Weights of a small GPT-style language model, trained from scratch on English Wikipedia.
Size: 12 layers, width 192, 2 heads of 64 (1 for keys and values), MLP 512 SwiGLU, vocabulary 32000, 10.6M parameters.
Each number is 500 + 40 x the weight over its row's rms, rounded and kept within 0 to 999. Layers, rows and columns count from 0. Numbers have three digits each. The size before them is the row's rms in percent of the matrix's.

# layer 8 attention output (transposed), 128x192, rms 0.388, rows 54-63,117-127, columns 96-191
098:490547466542558503429508479521576457517480492445591441439489491499550545527465500500473462531431576478504568507461512396564440547508468504524498569597450499527495512549503535519530479477494472506526509425504452492488534495484494519468515444481534516511455441485410534447459448522594551475
091:532496525508567564502429475487540523534546490497463481518560493475527536547566461489518532552504538499449497461463511540533579552399456443516464529487533578450510444524481525524467418460480443508485450572479511479473476480425526530441529528537513506462522436565489488476552532506467415452
101:509441464495484449439494503536513407470557541480461514519490517548536503470578483475520520466459550569460540484494482552504537522472489527495471467502500423590490453539465446528543523609464474509525468511583535496498550519563528531552480501500517481488512518496549496456487470488549549493
084:515520456521490509513504457516484565554520521577534495506541473595496480538469490470477528506492519469444424504514513544448532480537468526506561560478523459469462523350497512493521500580527469532542554546499475567568558562500466476550520495453545464542541509494471509502534504587497488548
096:454437434518504481493539547482541542594527451460488560488557488500460536528474494537518529487466538538531526484492481469467519563500410503554504481552489544517508498566562490513480476507450503522526489474546502420536472569482497500550505541536506517486409445463422550476502429494531507511
088:424465487578529484583456541453464456503562540470509542500514454441491505475472510553459490512491528492525509492467546439479525562502526539486507411523553454508420492512512515517555508538542518526555479461495519415475474439470507486410546530465449517480526473505564491366522421499508477458
090:497496550488414505433528489440452501530450483456535508515539459464502470540557476528500515583544454495503504483452591517503460537533488499438543469523495594460515512498514518408571496467536502489500523464528466530506513554428516511516432572554457517530469521535513493505535543523523614474
083:507497440464489549505492526411526497470480573487466586524524459426571486485514578566475537456552508539455525446495478493480528453434466556530453432481548513453514536499500508513442489473512512438430516523450558552510486486456475524539537493523521467489478479453498483489535546533519467516
087:508376501564541505508491466466491500534469501503527472452490526451492442509489495507565529495510449501456532527510591524483469475510436557509503460556436426495541560575507436500450494543492507448484529514488516543501524534566458500521510526506452485557476538471506519567412495466446530546
082:490503514497477412526436428476522532508413482577540454544482507492502477515535550491534527507508481406552558482523453497526475541484556469489543523472520548536511506477485496491481476514474483486547490475465482581562451454414505462586517529393503534461509404589574454447505500550493562556
102:527608526568515435564478490488465441477553519503590470392496457534605567514503510537539528526418495456415474533527517449467488499499531534480505416433526477433535482515520535488555463478482499520554452555511484547507482538562457490617522492488484500512558573481490450550462509560508526510
103:566445492465495530552455515496495456495462464457450566488552524514510504483528459385559484469466461537518434486514443514436520455489505485523521496460565480555526483427477490507546445565520511474478465494508475462419528565469581505461457457510532556452504507546602523553512558583532534529
109:535481500589470451468481529531439549543563468534496503503546447439589501493547548450592461489429474466465560497455557438491506484526456480532537468535523435507523496541528482444450427564529593505503493521562510528504468538444500527531497446512452542461471515578520533487503441534460611486
102:571457524540520467478532448486550476597481512520505563493470490522537531558430488537508491472530508491557448515485519432451517417560486494499528565505614587506472542529422476468572464454539517503546550466472556476470551426446536456521529522463468504485467520577476513566540467496473497578
111:519461556552432525445525499421559550509530502489510554487513500506512608465481444519522495501493477537560566500511526507449540515440495493563541540513442477510569517555483588584494485585474481467440430516550473513502465499448490482474491496551518474505428564575530469490467484525497450555
101:498474517457477563430573502549506521459484487514557492502513561521591478478507574502545490510520548528468485512511517536520421445459500499521546560493463485470527588474537504491485520534543450485541475509482482538527532465526479534477518509507515489546498522518528544438531546494490538563
115:467525489497495581442535475512542534515497506514451417513442574499469517448491501447534478446488415518518537552477586541479511478537514448463468493497544466507493568510480451535524581482469523566465438476500545538445568505473523525540479533462535518511499471535463506493470513458516532449
112:528487509538484514565496513507528494508474473493560528475436530512556513479459528470536515480456481523496509489518508516455490490519493494426527448498484543498477494520478441531600491528560542488511501521487497486563481468476531607484474440436550456439529483466560550468458484498480474489
106:505515536474523521541497394526525530537483494536540478466439533542557549444479519473533495432445513530466524537474523519499535488462489484484586471481441572511493494463510538514601447576503550532531510609530466437472537513472509467469466493512472538515517512462518481456469493447478557524
114:537476528498503466472514484466473544494446449530424556469487494493485494488585509459448527488495481547468517528584488452477599465541482551446520459547453492572416495599501544560482475522525565515491486507510517396496491520449484508529492512452513507518527493537520450490453501500449522488
113:483514481446552529512506471483491491521504485477513533521454509474500460493492469519487551488492498459500492509553569446457436478494528500475528483525550473466516511492527414465454533510503542447423575543501498438439511487529447531542431407446403545442529510516559444529523502576533441495
# layer 8 attention value, 64x192, rms 0.0695, rows 54-63, columns 96-191
097:548486513472533594532451522500581495473456426508528598421417488499496506481475464499544462522480543522479494466485509530528445519480504523445483561495494481566416533509526552516524496529464474483486445436517523461506502551477487547460558482485567478467466463508460586540477472563515585493
101:545473507525500516407462459585516529556614462463431530481496552496514453497509507514507445533509507469418460437480491461516531459503440566532521553533491513552520473579482477496491422569531565534514494574515505512544442528485563577447487476491520508505540481553524455484564449505514506524
099:508499478450474497499472465554524432552517512522484498471499474462527476422576477522501563507491462545516488450467532450488513570523500526477504451462576511576529536533469448414596504506574444511500431527501520461530538469505481499558507494447504514465518584551473416521490507529561530546
104:499563441585435484500428512447498536504534487603487499517483454532530418515492427475516547469493541510482505503509510524438468481458461492582551575506524481488479581460494517501564503584503448473476528549435434608494523544441483465422529512455492508545523493526537553515517522509579478527
095:457403444499508497429552518528459557484518499528534541456566445485514567488532545534483546524520556509502479508477532511474452480501485509475522497507508552464493514464484568532404482540478518484562449447499509473548512553423457461498556519531522549553483490503465475479496571494505540508
101:505488510556474480541455514525496531498487532526469566452412504527501510459552501489481460463500501543489556494448589490529475542545573488487541417441519439513506546436476482590560533544526478525574494464479503410415530503531502476507595543461490535538530476491517503393503490454526491402
099:493491545540466512461541489407434467536469446492535520448440498512514480504586525536482542522500538557441538486475494515488441528521480503546530459452504546483498484527493445474500543498563575504497485469503480534542546473411488523483511568532438484499481476533589505496493479473496493488
094:529552396433468511521503480504466455473516488520474466539482526495599540421479523536508519411484545472343500464515495526479458450463517552533450487481475513474515475476477479532538518516499531485451535516531565480512462486501481430479446543496505544434471512513531470538506543454533511520
102:503455509537470479464541500433511537511432456506459462456515552424498536471510526460514471492495402468448497515530493517484512470513517569504491487536508507593530511457471533529439526548467534469479558493552554511499526572486516506531492553472463541496551494495572495566449469464488511457
102:468550576535490487495507489527486493514492549504560541519476537517499469497510456530515477458510492403521565502583454520560497528551543460480530517442523483463537622496526449455512504561445557515435530502442509479532500535486476503553505445503506485522500440537534509556589544578506620559
# layer 8 MLP gate, 512x192, rms 0.107, rows 0-12, columns 96-191
101:552505526514548496470560494454558512511497533439525469461451464561475458498544526440469461492426510459469580573485534503477564491510461451539529492440543540487537511499465460556561526483446475552466488520454401479351504528551540533428480476491540470487536510478491548494505433532559474580
095:537483513510460479530503440541578498486502443515490433466526496489539538578505484522481449494463467542528507517480498491469546452457509446500443510464438528420464449438510476477514494500402502418562527469514583495473468506538504454455484485517488578600520382454524454436580494552479486515
095:495506504521524555496568539457478492496444471488520516542520387511515488466522508528522458518463538449528516467579610433494512447491566513481478466498510503542477501516520523477486514496531505568549474517481468486525464497566471490511499450434424532475535488533538454552468494577519461543
104:478426515486484505510530415488549489425541468540539489516455529527477504529491530550486539538561524564497469472432514544444548460558413462550484526516532520469516482478515486516458563449469493461538527500496491432494391527482492494535520409541500397511450431517491469493510486518480432467
103:522537541488482501411462517540440500466494462526562471411527525510542529520482443523589608550477467460523477560517503496481433473466490517524424555501546589510458458461494528507540470497473486468512503451457479423468472475532562470550582442512528494571450496529570510474421455467576445493
116:503564493566465589504513502512509433496552482516431547492545459464546557474502539494490479491511552482509483490505478524450555501481470476437479520457430592527442503505424533539545545500546468520501524506523455436490487454449481562462551463531463531421518414528521555474489540530390559449
098:404494475547502507496472497525475523476498516490472457529515541566509517485452530559509505466544551466533462492553441419463509499519515455524519498484519456449489538552468514483575520485539464510498451534500516467522453490603496508454529453559454442430519496446536542514540572478498463445
103:489413499539503493555444587493442541533466504455516548438485559555438493496476538428413471514501525454487546472520529518535499419530516491523421469516572468536420461458415468572477492553499434456517521551500454486519474424514495520471515471521488507454486518466513467470476491485487483466
107:532432537527473497469508464503569434544543438423574510458472532481470524487478405464476446455457544528496537442478463484494515473463536556666523468542532582532553498581525553498513408486456509430527478533471534466479550537509395419510430522534510520474581524536472486527485538474477505414
102:454553535508449512524486494509567525411550497500463490548514502512505513511483533449439480467521553502472466558581569553594465441491461504483453442505558516539561490449423574448472556440541462490456500492473530563502492498461456443552519534450508496419493467497497574486523535464517534489
104:490460599461492531508519507500518486512499507500449489516482520554545528467432519492519493495476516555460525469535533517525494447491509551500526470498508564471411378490440489531471525543547513487485444566556556448487569477497452533580461381510466467421432431565449489473498421502466466478
105:521496544573493521465508460536483454473504529537537374503516525415487508571517500499512538483460458482467602492553441535482547510456568453481497477548555513515513538513550510538469551475467525412468501478519471443543454496468504521503490538508553475474550500507480523460537451510490496529
101:526551502492426461516452469504510544496444472476521495442537502494563447525432508537483498501492480468467563440585483471503500572495452422514468446575506445558552546552508483521463511479550408495437509492415495495488498546506456481493535475446516445436538571508488498496580568471511529440
# layer 8 MLP up, 512x192, rms 0.116, rows 0-11, columns 96-191
095:530439464436470492445567487473489572475538525457471455571561496496497476533544496482458579503569482532506564567500521531488458483463505522443540489574534549527478552475416508517496463567467499547469499535526517477535448525526404529493547557578501479503478493506461469506607541534463538539
096:470493535545462498469528511485446466554550465465498498497536533517541458446482485466488461412541481543504541462510527536479510499489503481558508495481512508476544528534570551508517446531497481566495571422509479379484467536542433397411496489564491490518518504480473466525538438545535487513
093:447553521596480543480478433527537472501490482433390459475530518471536530520459493485567529416546477458416522522536526552496505463514550484520406485539536466536533458525546523488494528563488462476533466508520606502467514498494470561489429470507515444482494485532485518484514479478619440487
105:502466429524535480552514515523520505500511524468512514496495445519439530482482564525518413465454477552549528460512519503503479403515522453560457491483576441525542435469567461475459466521515479562505577488487475511466558418446507429514534527464468499553534539543490438531459457533501422537
100:464479471501539392548532450477568503511583537484609512530556437510497487413462428554455429482438501490564483407458480494498494500533512510570579411576516460471543544512509533499492490432468481483439484559549461501500558506476520520570510491535486458530486488544499484474561499504502498488
105:523469527489444580531520443505472464495560529568436542526564455514491549459513562510520473457515544507465437576474463475496500483517491445517497494444481532545415506477448572486532533520503502517522463515469565484451522490474502510411504507499502445496580484506577513505510501504471531469
103:521472516484568574507481566474502428476531502532435536541516499551552529534523468435470523463438419531427489488470590549483491465512467449487541502565502581439459489490543457499510438540473446534490569511565531494591515435449502526441566495502474564492451517468422406477496506525525535565
103:489507508524467473560464467540400496430456491479554480530461482528483571497513463468473467496509489478504542431455499512462415511527523466509461456550422497567528503485518533463510484530497499505505478548428530511497479433439457537453483514545515463536563500520487476504463402457522518399
101:448479478476483555517483599457521441450489468439497546484510539532508576463440501467580546486461449503417462487546505517539468517560536465484509507470509604497572458495452532455541488481519443584533553462511490506417513508516450511460499518430577572500533538461473533532500463489481556428
098:550535490517427505621474472529487534475527523510460448485533500497567499442508502571459411492467513498513520591475455520562512536488531539537529517497452474497535478529549483500483445506499512494447497467492500411565584469561491456464585479448482456502530465435506516438512515466480485509
105:490520561496479541500443501511523522488555531416509478549519461538507500562422509431568491494512502503495554474496514504504493504541505538494527523407538503496473456487426482538486524547521485523470511471490443560489487504437553557529435495473543543506541519517502510452568563520491562458
097:532540507469514498503506474511485509528488501582499545415453435488508507536527516512483428574523436481569509482497493456433529563527480500529429522446471498489450466475493531562508491494464535505404501497511480559513519488540450452467568505535484529464491426548491470597483489573499521506
# layer 8 MLP down (transposed), 512x192, rms 0.0425, rows 0-11, columns 96-191
093:503490548532470471448438453550487507510528534506512455538536565547482468485501503466472450517519547453448510453499463489486514484471546442531513490487501575407512495522568492488553497461436465550590533444436543514482518487474565532498442389493551457517543503399559520405562448519445486470
096:525552501467497537516469465547497532526488476495461399532518498487452536599499513535522533518436510472506473450415523501486479469467483525455457484484486567497505464467464480441432494543502507517492491552483548575488473583508537475578499508554464465478491441422487505479486488500454422502
098:468518474462441427476488511593474542502503443538531463484452517433487520442505462524504465512499491500548484500560552554487535464482498567496534473483425508487377506470441522485547515474511540489504479438500518416468499451547448531601543496464513540518507503527526489426485519494478554496
099:492500448506486522520502522480479474519515508511520469475514522508547444471535512460490557544383494475525409415475481567506493498513560448525499442470509518575507427507518508485537493430470494481520544477536540480509486604532503485481476482532436491513468499593514542466487570491476514504
103:469446437505501488568510513508485548490529475476523529504520535498520482433494525448572504477548558563449475460498475487488526458588489467572584488499484498456537552430515430411589600490516460508460471545516539564505550476487486497531446501521575475468479496431575475466522478538503530479
111:523453477473499440431483464500521534463439482423525414555508558510530436515551514519517496489517461554543511560516501493535459471498517540512531517491547475474473491494488417502404482476519545492477478467473486504512552546542511474496474488479462490519482487473436462471490531501530445555
111:548455512548626502580460468505472467586520557500568562474450468447490509520502495452528462461562439541457517464483513484496570505512499542526470419460490546549549514478516531555482530464415517486516471487495484427494508490554560484569488518429503470501535498467498426501480540556496563540
101:537512493513447531526468469441499505462452519499500562539495543456501509532591567459540511496519500530492513496517500480462468479558532544514514415561617452494516532450495533538446453540440479502492435532534498543499525429489521531558541548522500495519474538467470510442478577576533388507
109:526518482508536529496493579404518538481525530414468514490513498500519509494497471524513483472517527511462478525551447432480462482571503527468509503527514502537506548532489567516559563495538567505461468479455555502481486491524536520477501538409457517478560499491472520484490499515461378511
097:540545519540510451520486471496473478493429565451526485498471505542552522472529549466543500560539449490566533570491465510480542498445468513549523468529452531525505501500529488526482419439573524473515523430515575485518476581540520526523571534493537518548483438445468397462512531478517494547
102:482480500472459518534475439527479543495525558462420511494475506503461448566504484484495507454440461503478520559579446480511542485459554426461538544459514492470465460480469417520524492564452494434481541484527550552550513437494543445481419487492565488564459495489474479498535443409569455545
104:499619473448526479509542496457493527496461533483481540541477534551520509431531469529497502463597598476527466492448463489497564573545444506494484478522517477503510482511480520445518426422543526523494508513512532531477517535470550468498544517487504527500470534442461466501448556505514494488